config.yaml
norm_eps: 1e-05
init_std_qkv: 0.0344
z_loss: 1e-05
Each number is 128 + 32 x the weight over its row's rms, rounded and kept within 0 to 255. Layers, rows and columns count from 0. Numbers have three digits each. The size before them is the row's rms in percent of the matrix's.

# gate: layer 4 MLP gate, 448x192, rms 0.116, rows 371-401, columns 64-127
# up: layer 4 MLP up, 448x192, rms 0.108, rows 371-401, columns 64-127
# down: layer 4 MLP down (transposed), 448x192, rms 0.105, rows 371-401, columns 64-127
gate371 102:050182169122093138132091125139127133122118142115154146067106143174104114066136136147140179168131116083096153155097140125168156164097139131131112119153109192117108150118120058143109125137171104
up371 100:120088112152135114172056158086147095154096081138085095124129130130087118092095104102154134133137133106148151091100194168099127101094144089144136111173121147132031139125171133123121068149136085
down371 100:175157134119138096144097098139107111137104115121121118139106122140030113124131118060146120102152168110137178126118115165119110087129152143145153112111127074121088106119080176180199211072159132
gate372 096:171117102106105114144138126144089129137098120175136082132116137098131120104148142130139098131119172181189148090088041161157182139193136147130169147130093143129126155149144095143114161138174144
up372 095:181091097047144140138114142091101141115091082173090119149163163147130131113087187103132153159140170123139106068134115102126120149132150053124148162142148107144155074159102139143093170128166157
down372 096:164149123094134101100072093125140106080072148137069184113127097148132138126113174194107182150101085163148134137143132111060092134150139102127067120155107121169148118148107117136149112083108144
gate373 101:135141133107075188180148049158070178141087159107146130124136133149075080108101145116112147194095108080122159156098065148173125174113143112072120161110100161118139188059129110140160106144149138
up373 102:113116137076110126182129104164167126140183122103142044132148137148185144166108110117161082099168140133115161137100099103121102138156103151114134096102086105113138133076129093131167141154071148
down373 099:131116209094138132153160106137123177080130145197150092097129104101111110117135091114079115122185115113159112146072100080120136142150125176104120089104095124081150118131192147142101072164102148
gate374 104:152109104121083141183143171147113121143140115120110099176059091101147123098100164131185142151113122067153098126136126170163172122104144112132138146144151105147090137116110201096101171092168081
up374 107:164156125137126143138183142169069195157101185105174144098091042081142112092095142097093121121113082129136096142099168115125098123118132133152124132113101095165153149141130133152104064106162122
down374 108:104128082119157139102112153122130199158133115052125189165129129109111150184108110175183095096101151140050150133157126071113120098093148161115112053137163142108113122125134108099174151147142125
gate375 105:157114116151137158164136106147151193084098156083157100106110159092129160124053152171134160139123159114069160119121140122093164160142084102120186084151151130142109143174200175061134174138126174
up375 103:088150107063168109158093167110152155111121125098041076091123112140115105076117078124137146104145182114114126118169140160055148143158118105119121168148161093123150106121165111076102089184145125
down375 103:157127169141116145168168110124149129116195151154150155130138140150130145130096177143130160095128122124113115086054120153107165094147104087101078103149078154118141131144085088124139151120067112
gate376 094:126147163101128131100074137147187090140174122218106176181149142104049183140127195150111172127139091152154133141109108122118138126148107087127118092194103181096114119160071151106175128126163108
up376 098:124123158164129138102134116128138155197117103104066125114144103171123135148118154170109127158088066080141119160105113113120124208116150102131067086170100179176166127106136178060153112117111091
down376 098:090141248199104191083175090144187132172115146128114168123140147176125194105113150124124176182129133084147163122125158174115083110116129146124124154116076195148149112152092170078146132171105109
gate377 102:220179150121096128063104127145147144169095151163144120119108114082116129155156144134102059164143126151157107162110119076149144173154055131104143140079155157125193117142151125196179147116095118
up377 096:083101148132141078094085151106158138119128203120161120114155159122111163232142129149090125134193143141124135171139115153131123115176066141152142144185133160077143107152165117096069134104109181
down377 097:088151063066122159086139159096158174114081086117079095141151143147111090136136169129117119130137108125090220137198178082177125197170114143115119094043166168100105122126110099139129162115132134
gate378 092:124096075082153153122115094149125153225079151171086150164132122101156101126099123138127119190128086126110169129090095119166160085141114119150137159158150127094169122120114174135124146143090098
up378 100:207090178096105147159108162116103186079095102157129123140149078069152098133088210157143149130117115100123163137101161152053122117120063109123171148087107146213134179144142139118152093119156136
down378 096:183157102180167147066188123155107119115120140126109148083105124142176075173115107153101100133144134145145161065134177115160128166128120104115121049127086149108105172161122091151138116138113160
gate379 097:131142124165124065175116150117145109090100125123113162182154076137047172096122145170121140088088166069059085163126145133158164117121193091135154115093128190068124169170140135203161148174187158
up379 104:117077134127110169085114129160132074115159109120158134106195158133099111058080138130150105148131129108171124134167162154130126072123110157135154109113146181064133180099099130092111084164087123
down379 104:137136103085120083141110148134146140113117163033143140136136148142084129143109058162135100133129138109085107120165113083165141135136174103156079145093120103173176085128124146107090098140186125
gate380 098:085127099133101142168147117176114089085167129148126116210116123116155151146138145184129115145142197104069108146170130131142078108101096087136146135115104161131149193202152190120075119111083126
up380 103:058072094141146137074107102115205080130132127159087152159092090176109102140189110123168146105126202091120161106167138164130018083099097144057131144159155128123124122152132103167105117195110167
down380 102:156061137132153128120117079129141136124152133162160112039086176161084089119124121119182111127055170115159157118120139152140105120157136161051138167145074078121139076129076129177113144102134086
gate381 100:126082128158159153136104139140167131107166107068161107072094141154043190133147047092108082125107116159138174091152138108149152093094125135101117101145130081157124153173138085116093096125110162
up381 098:134110119105091164131126129132180176177172173091169155063136135127099147091123106121128109099095115112162134091145104118104080187068103082188149121072101116115095112106169158080197103118046088
down381 102:115112018132124120166123153168200170143093110128157115181094165154151112153098130103176099128065194067154182123102115162105068106150084117141124132098165133141171165126149117107097098148165149
gate382 088:179162156148150153107132203160163149137160144115083193179052136181093141140159102133102115145151130174141176155117137130152143185135137107143072109133109156083160166138192163097088116095139082
up382 091:107104095047146102185131124161184134103121218125182088075075116128090110134106172087167180130120130152139132102095086151140099104118195105159153139147167150137175177146084110190131139133148130
down382 092:162129124117086086134154177169159130156174115133222184084151145103133080119112089118100144079164076157169105103108117141113129108089193080125158141132177104104079141120135177137141142164130145
gate383 095:115130127146177120085146094125191120122184147091055103162147076177100114161145151159118143169114162141149099099073197148107157122127146088111144137108104119043124105153121204113052147092194141
up383 099:042187099110124128106082114166101079243124095124135114102171172148137158129103146131091128126175169097082146140135077159135122149116105154166153132142114086135109132088126136116168123177208180
down383 096:155115185110139166144096134109120109162107174217154132151113064147135147152143157118178093075066186146067102100086137170126094044165104147130139106128155119201131131085167171158105202082119078
gate384 097:116053087076101108162146113104136131157092152131156137119104065126122128057123187144123127160034197100095188094125176147126103181127115138135146115140098085103130097190095140080134124101139138
up384 097:123147161110142096097173145124110167133119137123141120152036151148091092100086061100125179092099130154095141142091100154143116138176175106120132112137111141094133077073134129115104149152155095
down384 098:096164104141118134135143127140094107205154129125126080170141119112138151152064163081176188153137089122157130123100073163127085112102136125099132111144067122123135140157089125108198155092134107
gate385 100:135146107151072138183126131172129145095094192126132139109157114154135135155174119102173104095073099074092088152096116090157095137116081146089099115138174184139185182189164097133127135134128094
up385 097:138115126164123116147210106184116186063168142144115123164131048134083197091132128113142127162083123105091116123143071132140129133175100154127148068111139130123181118091097108112110126174150186
down385 098:126136179090147070112094111105120129096159066158168150092099125152098133203144107136100155119168073154128095148118100129140136171120105104154089137098124166112120197152117158102108091127156140
gate386 107:177159118151142114120111119103086166142104160168070097182136125110123100141133154183062154102124154138067141134103163175123116170152147119097153138143136107078116153120133099087060131161165144
up386 105:133157115120043107090145119173167175129109153141105146130172134101175116127102134154134138136190160171175165093130109158165108108163150123076063150146122120183167193076153166125066117096151155
down386 105:146149106163147098159184078092163128138120120110100134050128161113100096179129141133109161213139156156078172121094112138082093138136073147041106092083077134116134099087126120111081079161175195
gate387 098:126107083130134093200149089157040100079119130112118136184084079105117067151095124176117147096150163056143124150142130145136132091176123129145088136102067158132130145163137159113100143099150079
up387 098:167088148147138118127113088123097130132131081124126104139158105161129043162120123180062059127127146115153156149172122086107071169145135138124150100098108098149072095142179124107126127130138145
down387 096:152163176203086140121088173147175098086144139140121101108122148135137186138160106100169110150102129147140109096108111170066149102153064123140131147159106162154091156094119108175186088159132132
gate388 114:120111112181160069161121101110144149144139120146125165142165109129128169119121106128116148143140083124159118133120104203118191108136052130106152166164113105095137119135173189166189131117107092
up388 108:172138062087109149184123076107133121077143178108135055138158139140095104137135122130184103086150143130074123027135102114085084133109138156149091120088170112129138169163126103107142148158167144
down388 107:106174103161165131149093145120126093176118120145121137122128115119132107140140124170133201104149035115123073117189082159210147130105125091182142143094124168057139181108173144088159091154151100
gate389 099:133120151186132128162146151152128201116152105119139156158121141158128207150127206169096181102110103097077107174101121186137102110139118180125186136142141175119138150128132155126119131132129142
up389 101:155181136089171179125142179119156158146102194139144129142149167086151093091130140154141184185121119108169146161162171144119107181137146114179109095146120120075105109156182140099132094127111178
down389 101:130219150174157138155175148084125127133101104138098154145184111120082156107098135128125087167136093102140134118116128162138129099121096135160140108112134115122122149127184138160160098231138102
gate390 099:142161095136095162166125115235116143127132121098113061199131115089139178132129095183078187131104175092085138074146148129115038098104116174116195125163083103113105108118090108136140141167133135
up390 100:105124123117193137195114109161128182164149140091179093174166114091091117126142173110137138092087146145082141123049174094093135107176113071129149095100178148098141100162160134132053104174142110
down390 101:155134144109137162071165140100102156147169175130149128112123088117079153120118155125227110133140137119127101105071083121119110156093124122176084131053097090140105170159110122070116146127099133
gate391 101:141155151155075161102165106143097105162098092141110173105129149108129157115187162169142140148075148135095100131086164061136147196134137113122153121137113149158124158119150136106097199171150175
up391 097:108152139089094136106171135143135197136158099111120133124112133124186146171176207138138137134100145159082118157091131086219110162126146067131169139129097132111184148234168161090152121167152144
down391 100:130122122142160116131164113139151111175145124132097110100080086154146160126107154071155111110068103179083053079156092099131119182107122107085138154120125160170178152159151099048131116140132178
gate392 099:136109142141146144114110133092178045068063151143105127141113111082140122143120101137152126091112119117080179114141114079106127140119146127132158108084108085127157175069057142149144158111106140
up392 099:145126139101155134152123137123149192130087107140080131191124119147171116112092094116148093129093128107150104162104138157099148143192106099134032091171165151066058137182155134106182087085140102
down392 100:136156136130065169116123139153134116118147152114118102122148092093139111141097127152127077162104091090124120151075167094151115143127123101144156108127159119154142106145119105084067085118150137
gate393 100:119051089101100170107111111124107118131109089175107226118176161184092162205167113141167137167130148069131117171099088130133105055066092123149141101099158109088195135133112158145123201122111113
up393 101:171174126107161132159112160090073136106106127185129093152146055167174136125092074154129150141111095102103082145119114174118105170089145141043156078152139177083128133148122152110107149132120166
down393 098:133140153107168112137088154072147137139159108173143167021139088131145176136147133113148118144086119106070079133158152091150121121103093128133172120117145109113093138162108151105142126140157107
gate394 103:122151127150070140196119208115124117134097217114123090124125169168133160119098153135092186129139155084128114126094104215164092062126094116133091120112157144132130086152123159047122118192106127
up394 102:122138140101130068117141130147027109116097116104125135072106165127143131165148135151090114096110116179121154118112101124051157119110145105126129142122059155154115119149132146121143007096107146
down394 102:128161150148122153189099155156164126217151170115144079141168139093155096139095095192154136158170043116091113076104182137155120085089157174135153116096124103138159136118109105087074135143151138
gate395 092:157139132093106122164095109128083099138188228152077075142118081134162151155167086116140096134070153119106120165092133164161139147146145088147157131150152099139158162103149126173129128097183150
up395 091:130085133144149085179137111167080088122057078122158190148165108092091118148120123140141100099101098101131077126079142054081133155121089126086124166123136104154130120105079102148171128144103164
down395 093:132144135089135193175118095152171149144081146189144150157113087131121141084122133090097178115137101091102064146087137136102159146141092099154099147103127116152134164071113103094135113176132101
gate396 110:129088168107100151127125139148129106054089144123095140140116118128141132101125158168068180174077138122087082137069103148115174121164101132103154155087097132092159157128144155144105156057057164
up396 102:115120116099125129134087140182093116158157146113097074135141061078084097139195134120102154141128105122132091088175119121171157117142142156164135109134195077122068118118146189065177116173130145
down396 102:106118113152133099114099133125156112114098137082067131148176078138183081166085057150139142130100110111113148113125098154167131145145131095103147139153084161120182114078137135083068098143174164
gate397 097:168127114137192130135094137154163114168173145167137176114102077112160074142159076126147127167098133119144142137124129139130159106217086148160177155162146094087112151097132122122125144098164090
up397 094:140138150165070113114130128116125138134101217114155117101119155048086164085160111155165130146148121157173133183129165139151138112151134160105102135167143100071087131105120130122081175137124087
down397 098:066111161110157113143143161141159149146139121103180100127097114191142180146130120112105135141104110145092132116093155162189191125178159127091183085096124165121068168147087111117107184127127123
gate398 097:207111127131065125134094167137098112103068085162147146127162082128120109179150126159091095133110025140186109150073107173137100142072129149165172136154120112119109120096130152139140123080127171
up398 098:096131144146126163130087081181084136121162115237122105080138141132125119137142125190076158124114133101096108151094151097199081144097114015187159159133149152099116074122121149152133145139081126
down398 095:090146077097114137116131135115095098102146158154102112101113097077155082119119149100143155138086167151093123102128121142179119138130135123146162170154173153166135127138187049117136133131043091
gate399 094:091080076140126120117138077110111054179177133138097096131115127165147126168148110183134087112173154109102130130122160132088170173057123123188077144108100127129104135058127134119137118108127158
up399 096:093128168145127146176141118127151127131143089097090146214129100134105104117158133121138133102114173187148077073148167111132152106127131090106122132105162130100169180192127094157184156112086115
down399 095:159101113194122073137168077176108158096127157112146103068136113117121118149076190163136118188109123079116153187122118172103161119125131129093141132121066140107107106164101116078138097078093119
gate400 096:172103152140139101096080163137133162126132086139142168146141166054135165122149103143128130178140144067081199154146076142123148158116140140140140163152188117117145170167127062075103178180133155
up400 094:165127118193190125115118093151136087144153160126129150145152138113088110130154172126169120070138114101141062148073142099132113114107100172143058119161110174120154160119182147167105148204088068
down400 094:119096107136116120070100151149090132143122149134101114154098177084084128181156167126162112135126166142056184126159100121128119146105164160173178156169153137107170131112130159085149121103138181
gate401 104:152137146139119102129151122139087200145149135091127158109184120125120155125129143158138088170213138173114088083089143125106119170150128129094142206116126141162113055146115137093128107113104161
up401 102:078104127117116092153101131150077113112144149097167100121104180138121138142139126189125083123149192111102121079096079197125109126073068114113119176110163030136127104136097154070152166078093077
down401 102:130095088117128174126094158136112138120087149097069127138138154059097111119116151135127080088144100185109175122045112185086107114129140129099102158103173157132119164092110070120114071086136094